Weights of a small GPT-style language model, trained from scratch on English Wikipedia.
Size: 13 layers, 6 heads of 32 (2 for keys and values).
Architecture: RMSNorm before each block, shifted keys.
Each number is 500 + 50 x the weight over its row's rms, rounded and kept within 0 to 999. Layers, rows and columns count from 0. Numbers have three digits each. The size before them is the row's rms in percent of the matrix's.

# layer 10 MLP down (transposed), 768x192, rms 0.152, rows 167-216, columns 64-127
109:436477421555500477477488477497577530414514470461541507513449511564516522410544431559486424626529545587461460511599548594496489482558518501477467497423513521485492520519630527631500530519576406
101:535437453426387499559455497476502551526460478510491489493453513498485492422506440474469490453426544521402469500502457581486532470552372430489561590476546430556578456510541513522439445475377550
094:545470449562490388440562450493461555500492538453537518551452532518574541611484417362562474416564531581497444488467510418564475411575487505486429453487601514498459550463556539453396486558520466
097:496494501507559492479437595437548541437424457527531484530441489497559390476485480473491514473492505603543483443482558518466500472481434508483492393470516508481541516421457414535475532475551478
097:535489495507396487445433453444597504511513530508589521359510458511513512477572413413509436421497570516472531473492430453493537492460484496530473447498515507473577552483571538464396489482525521
097:587550423510482535473507565451535531563518539557437433480490531504529524540526531360487440507467428485472359459526464522532472478508569440514502581495473463552453446498482428537511477570519563
101:536549536416447416552544497489425487554462432468469576460490502518477478511443523463470498491515479481476428546519521429491445471547464409449463540488480522612498551517459468531430510457486587
107:475544492551468471559561450482456442537524443469510378427518429481540536496455457410522504466473506593497500523474514498453550526590546584509492531471507493585546519575501420537486480426532552
095:576462585459473430534522526416490457515463481512503460503513483546454512505536480537483517467428441533532536437365534364530529452550508500534468543529481503449474529518528572514395398491498567
104:512520563546459463532555524500475484556483517507439559450462494475545554498522556530470515525514543508507503541516396530440444468570556452532547508422506539491493537546469488494549465432472520
106:507484476583560601436404534433426428504554542581473493493571559459420535554448511384558495480518509539466476514487520510490571554494415510450518460419484519539447436480417476493490441548546480
105:527503572499541589479509505510383487449485488482555465541539475506481458445428529392475506559576522419520511544556510408498525530517563534526429547499456446510502448453577481532468466461498550
102:487540440517496538506493533503493533368549507519542598508480601488503506476421402373554515514478419393481497495498479512458469440410567647510507488517548438542486509489479418434484427463446446
102:539450467482542488496516501525569512386509518526532412452509546535451477443433488576475470524561572490508479591446626476533448470477532504541534587548468568529549547504499493506436437468481540
102:482487435485520544383437571407561544483408482454489430534561507575545474513497435409486524486444500429583532521505577488558563508462507518522514536532601434512459538514429447583515461439462446
091:533568498538383443466489504484394466576469521515554568533528464558551477498526440446481542512507592460520485436408477409409483529510511527506518510400550386501451468524383445571558527548455554
094:507497551459460522465486468457527536473505533499458535482570604460562493510561555483510521407509521451457488528465521530534494559523446472450533522566436550517590427505563488487593441544498501
102:497437556475476426532486548551484535437512531518628449522558465506501455486475498518511566461494484498500485481503492434510494448525482562480574494497526564517534486473436420603520525461512494
101:412460380457481484512491476504499473609595547545566510438443521485496342537456500518538536581483441521490479518477444559546511510489446496501557444566597598528421462500437487521455470580495545
085:537437450513522549478563522474564396519493517463462494541543506490473501524462557467456444436489529555472576496465424555539552464498534365479506540501475445539469537498514584506462464592447444
108:562497448523594512516588533490587462550551534526477552506477488590586523482527473466479489529489585527521496464434481469484582431556501480510539609441502566526458440551512468507477486554489527
102:553436537496400536387494452452533500506568482483530484519488552404475420445514527427458507430561430414488461360472441475456474531458547413502526449439453513538543441472522479424508534501539454
108:526566487498584437528425531474512551491522456453490500523559506420496451450573426450499567404548496423451457594454529532509427484512531481469457529407448476524507510447532475435424406506548487
087:498399463447441522433536445471456493442509590518452508451542450489460460524525559482436496402554421508517497475474570469477560447477567523515479464514563509564555537506547535561412446545471528
093:501497561474515492498547610612494572474411416524469513529583588459483501461488450660486484582433471525535438483489442501543436447507481404506464523483469481472500514541502508469534499502461425
095:501574491548471545445569564563492448496499484554454449523463428448572482550481549402553561487508496549465578446474509490474463500586441417453559460521492516555568504457516492502416429470491492
097:540442506625537503457489547456504520474569529444482452569516485432489548550560518546483450515513543482568464490490526488405464467424507552561561468550502519528414472490464419498480478451556409
105:502493603489522527440599641526455456451420447578613517468481537488447505526625514476547456560457523600496466590465446569495505541531468506529525405544545480451519469477599496567393538539616557
106:455507557455522468438482460461528547524477540566472413562516486430513450489549473503525496531581510515491458512478514414476472524563590510386517529627478476467547550533578505485461446510443447
102:608487428441550495566434492510448536537557562373525559473510510518576494538505430501488497537519488487497501563520447581455514511540515492509518525464548546427535575483511565511443610506547556
094:582474521514471488528529545572549545608394589448574491449453521565541438481537463546459480486470526452521446474501352466550510499570441435548394573541540507514521507567574569499510621472393496
094:487508466498457464494476508490414515432524509513494563430496513495413548524406436440506482526439397587481508496478565502499519469459482484479498494503522456543497539438532517587491455437484474
106:475519440599503523519458483456466461510426438584547507502519472500461501530425438443538458469615452623530595399444522461467539472494467429480465575516508559484498539452541522545509441433564542
094:467456501499464406504507477631443584519510609478532524498459618504488556512441408343630439480510489463520456503568493516427452557461519497523424599530425583525449527542532502513464481561584536
115:484510524434530531518360538463524519504485506491553472490558487490534579502522506360506633515505462594460599539500530431541517469510580526480465545574520439575517474496375460521441545416493481
102:436505572483589442526476530400493437534550438584498465543471513595405499449447472488548495431520455564419541515452413549514421525473527546446511526499522487564509562522486482501541479518581473
099:409618582539548481488567482527532448499472547473498554496460563476472443533445575562416481505480516563433541373493412469588534523499479514518366540505544512548485520494470554497448423560532618
086:456600532569458568385475565503480591483463560532499480480522469534509503454431484589475512502498464474465468482536521519558478582472499484485521413482452483586487456467544471444512528497589518
100:529435567434474472452434538452523572481493578492510548463530451512519515513543490436522493501549455449470442420547454464526581632436472535481482535473570482542477476537506512466532468590470481
103:568610509556574479520530520484492400547492579518484521471464459538522548465622450470491551473513459513614577461500542464484497573559516424481519596506453515441517479503416580534484534496397488
104:488454557485544526430443470507602557472574525528467418503609426519471510458487467526557489458435501534520464492529556490455496564487459552550415410509509426633463474429503423541495560382564523
102:511474454500412570521483352444434463489460523517490402472509531611405491532554486495510451469555447589531535550405516436448371462550553486531522537563465441523481485475488549527423543505579547
097:536433510477525470484576487552499464503407531470476523468527408520510466530539438447502520533469417511496451490530454442440590517415500499451500551569552501410525560474463541478464595524473391
099:371472473488456521542467560465446492577517511450505466497478458564534569530422488473487521468546506482497486474549541564534414601552427542570563412478478417531557494508526424529453513598552480
100:523486455466531418414486492529508517505412583488548533515470602503509505519480467554506501483565572447518551505556489568608558454422552494468567615482539440530454380461498477532526537467494522
107:438543578490414591505564474483542566466486522486397511565559516442434505478504449578476520535562456547518493526453505415527526521467403473555508544486497534441520518572522587593480523486496488
106:435417588509503428621499466441509532469493533489596548521541475572560545528422455510511556559473498399455501504547503511478542524531408432460526522470473508492514492462528489556623420502499424
108:533543535501434534569517513478481444417524547423540491510620503517505492602464459460467535511445482528472535557521378583377528591489499553551449424455540439470492466511514552539554559415461487
102:503494418571534523520544519664429546483559514522514510528420539567461473419555524472503559490496533561495484472496521544525443488546533424477480499515572450492574540508526451482497584474584460
102:430452608565402476641608537519428494490431379439518582558448485457533497498559433523492523525515569539580447443506466486446486490536565503489448465453596471469478542558530526429511499550523540
# layer 10 MLP up, 768x192, rms 0.156, rows 168-217, columns 64-127
096:539458490534436488449487426416433540485502470484528478479556430501579417454537435424543398504520553535441426500533449411589532494544533593627528476524583498500457537486552476482532568375444488
098:460478464569498527438436384552458519505580444527413558446500535456554515470508447491589525498519497550427512473497536413504517534388507480521502521548575517454528459405549478622440455491446418
096:478425527521451519445484490496529565574469490532535497440488400488465572489529518369518530443455466425558432524385573520595452459476483510511549463512450493494488432446481501470506580509550554
103:462434487523434467471431543441405515539476382478506497391448449450463551440535517565517515404396558541490536489511552514522596576479473477531529468501516537545465530510591464565496566435486533
109:496524509459425491520577457546452541502419528488508578450493431441477459549461418391558440441543460533484493469480556564462466549499429458525451512487445450473440503474508468490527528495408574
105:398458463401529491572483466518491465395525464488568546509509436470433440483487631461521447577604528545496409488555547525562474563477497492506522604478416429537491414460520595577513463352485545
110:473492564529545580547492384502496374520517451466500524540505479469465511569500582509464479540568474538486521502479530592474484519450484562484465450369449447583537548460454469544430485483571506
091:473461545485550467534488520575434536475548531593519435446386456462484468519437474523402501525456448521477628560499563418498510511496549537544517438483465572475391590365494514557450482536509498
093:461489441518629419480481563549444494486464513518523537525501556496568501393555419446441475428514488550487569573563419572458396499475506467463583538596514475469465562492520510514525606424558517
102:486441419641469497490508569500510502492470545484505523423567414451454569547434533520515532535512540536518530484415507487499516525462425389655479553557482466544449522480530470545533494579579493
095:478565536518561468516528434638502444529461428394476517427595491576492527574462509524427534427438516519529567450477629489394477579492574536565413516557521501503516430448568451547481538573544650
100:358498472478462573550513423529527547449518506561488480456422473482557546555542445490557534357461498582349480550527475499472564542456481485478549537457497459530424534446556550505498476488480464
090:444427486489480483571502422590537574516478463592496383484478443525428584521584589510501474504494561538472451500565633481521522501500621448499586602468543468495525545557476507463500577600484462
101:473552538526560462536518563523463460502448485444522465504539459504537418512490483517512554479467466476424455427431527501451478587434506409494537590529494515461494527503442495371471456463533541
092:518497502487403579560533494474542558459447491537581544449422529487573573506590464521503553419541493466527487420425456562506465603450463413555563549474549523430585498523499449547423451512497459
093:566468543472587596543490478498523541497486494542442545485600558503501465427568493550531382449509494519510453465531541416458507437476500542469514502518509558474541498411553475421540454515494371
105:438441479547549434473496515572494524439590476593469501453564548571508474490531464529507452432521429435487432552528432504517483489483437488399463492463475599535522476487571504511503467468538616
099:535487423589540396469531484507434543539527510531455580449493450407519358486476516467461465482467484494510493345465538505550580549478561466473528439464471491520424611448512541497575512577549575
100:567557474523532520536505514550456452537602481454519416501542476506515392555505575540517568528491512530556440480528544456492386440527518594498494492528358537505535446526562440469569392482419425
100:553495488562472368495516570516519460475462457579524484549497403470496558505465603488457534457506512465478485478528418569501522464479482496479475479527515538495581520455497524495568431461521625
102:407484495464616566516515537513572562464485545502513513466527482477503457483453552525489488482522542458412554566421472510573554448570459456422565511468499447472457497415437617460552398516507469
101:489562512520534540389484587512447471509524607482509492506524487454545501479470491478436528555450444418460526468582569566470625579536550493534484550478534509529503529489495433452449402445545534
095:481590451479582516570536590489518499507493492403505524551524571509514492429486441563549518476506505446569516532571500374559484433458482426610380492437500453486455492550515493443553437450497489
102:478479573444585549601507538477490546444392394521476457537504509466513549565470434508488518436523554458563532416478478518555539484439425491439546479550386464386537489509496486547572549504489524
094:523572424563496489518553491479580510599552492533492458449518530428525563519610538488574476489564437471487665481409478458449434490465455563414604482489459435553515435507596557513575468578565504
089:475573508545496556437556423531554531492470574518502561480542472372598548570542515471604526615484518403509486448603574518468535504538474542536543456526523588467534487443511550477550478450572470
102:431434514484490488473575497571594518545476559487485543507556497552469537558430479430415420506423448525541462515451484530428541464518493588498519551554512408475574551494569502556414428499460525
097:497488471430408487597578439506502528511553513492460430487544534474610405529557528510492442503466556492411485471510460496498502608402486502483484552455520448548542467464469476463505463477558486
101:500469680556496570431556526515552523432437513453605459512542506608534459503455509491588561483497534471553484516436512473433530552474509517440486513521509474460488487443512557511501540533494476
081:572482564483527435473493555524510488551506426498450462448408529484503474510432498510516504511388544415645535562547454505492457490459544545475539501546543559530543569482585470569534511462518523
108:476418615428430467475515408483550550549496558448450493488437534539548538521501578444552500434494432474523505465526496534579466549572464489553414521532557488441527519419511472466550407475413484
101:512559546523449523556595538437521441500511409611491440505619510502413541551426556453403508575524460511533520389509515478578525517558404556446588493453464526508534485425554503469542435459427455
107:370456556529496540535562473523591462514499401567520451447465472508444516532459537458504499424588489455470513505458530522445496510479509402516550567499526400553486441484553596537464500483493487
116:538539466580485492575488470397469523490490574456439588572609475438517442480501524476535392544453515524530492498495558439424508530453523599510495512524468549468431544542465429402413475474525546
105:489502602455524576469501596471547513514526532488594485556585448538500473497470543442506441527602415514535576417571448493556447504567397432526569453480444522503484555413453476581550509570479556
094:536478495483542467514491556474501562384464486462613508480415549515555539513522471475378517437462566532478499495499505439546476420474528530482399499515515602553413487528535341469602542574466609
092:468427508460464517580417395487497458574533521438436459493534457490545474470569447565400475442537500451436471458502607503525440522487506600541527421456531378533577442549548491413503577488506566
104:543559538506459457466441470517548494509520570537578478548472533495561548535549482539531458562441436551485540429443543554499449487519570529587533490478590543518478483465510511479494526435482473
098:490404438524512557528445443473448476544448493464456487514479429573420496575507513397565461514540418587608570478532497537466503520527507580453521499408506531588512440443558459576502537468450526
107:517522486511480529490468503481445471489537630574452436499552436620509455538463619493528524505558522506518462470487571473511578590396465543414497505442499360522483502506459550429544460433434472
114:434516475456470517523467540663447444477467458457614484534496430605581498526564474467533444535487565495434437487495510518492516486507403445477515510544456553466435563562500529571448612468486545
098:541438503581564493464476586548450496506376497534488492534479511426493501462490415507514478544465511464539564503492552517536386424494446437416492493570563564510519579456495486463460576423431518
111:527567525472474567506500571519601518440485448419601453584465589468542486484523481494500587502468521537426500402554527427538457515542474533526577477448612496401461502547597401480471456484558467
100:469494583558539385476620487513529507446578481583485505456488448435513480414420585500478426429556632561556560557525519564563577521470516459523488533462504432468449546435506520479538498431549456
101:491511433504390417538496627490514500509495541541507500444403446458552483531529483547563539612560539394417583435505486507479577511539393429503495477515511475503443421501532578480563528468537503
103:494449530469502602423479462457519509470524556469538438548404475543489636501458551540448566459462510513534383499419651486502435479481569483424507476502503552470570543462502548587537517506478482
109:399490508468440549491533534460448454496438489509528521608455549413560443511440436479489469513505496534607410500594541450435573550487482537431482498431500566419520607472495404481496469463536465
106:472476504422504521530516533542488509448507464451417506466460444456436488408511561505498497528496535525432463522520531516447432496522469559477526458446399493508472463560583486494562524522547510
099:458491487494484425539535581534443502421435457430495436452426429421557478440470518454489462536583395509500429562549460456357641527567547538480527487522556431480456472525447526464435501510402453
095:513436538439442578457484448506492430499492441459459417478542447451536434562489520487410528448475608485443498569442591538483440486496415484545530498428439486561455534423470526550526466519424601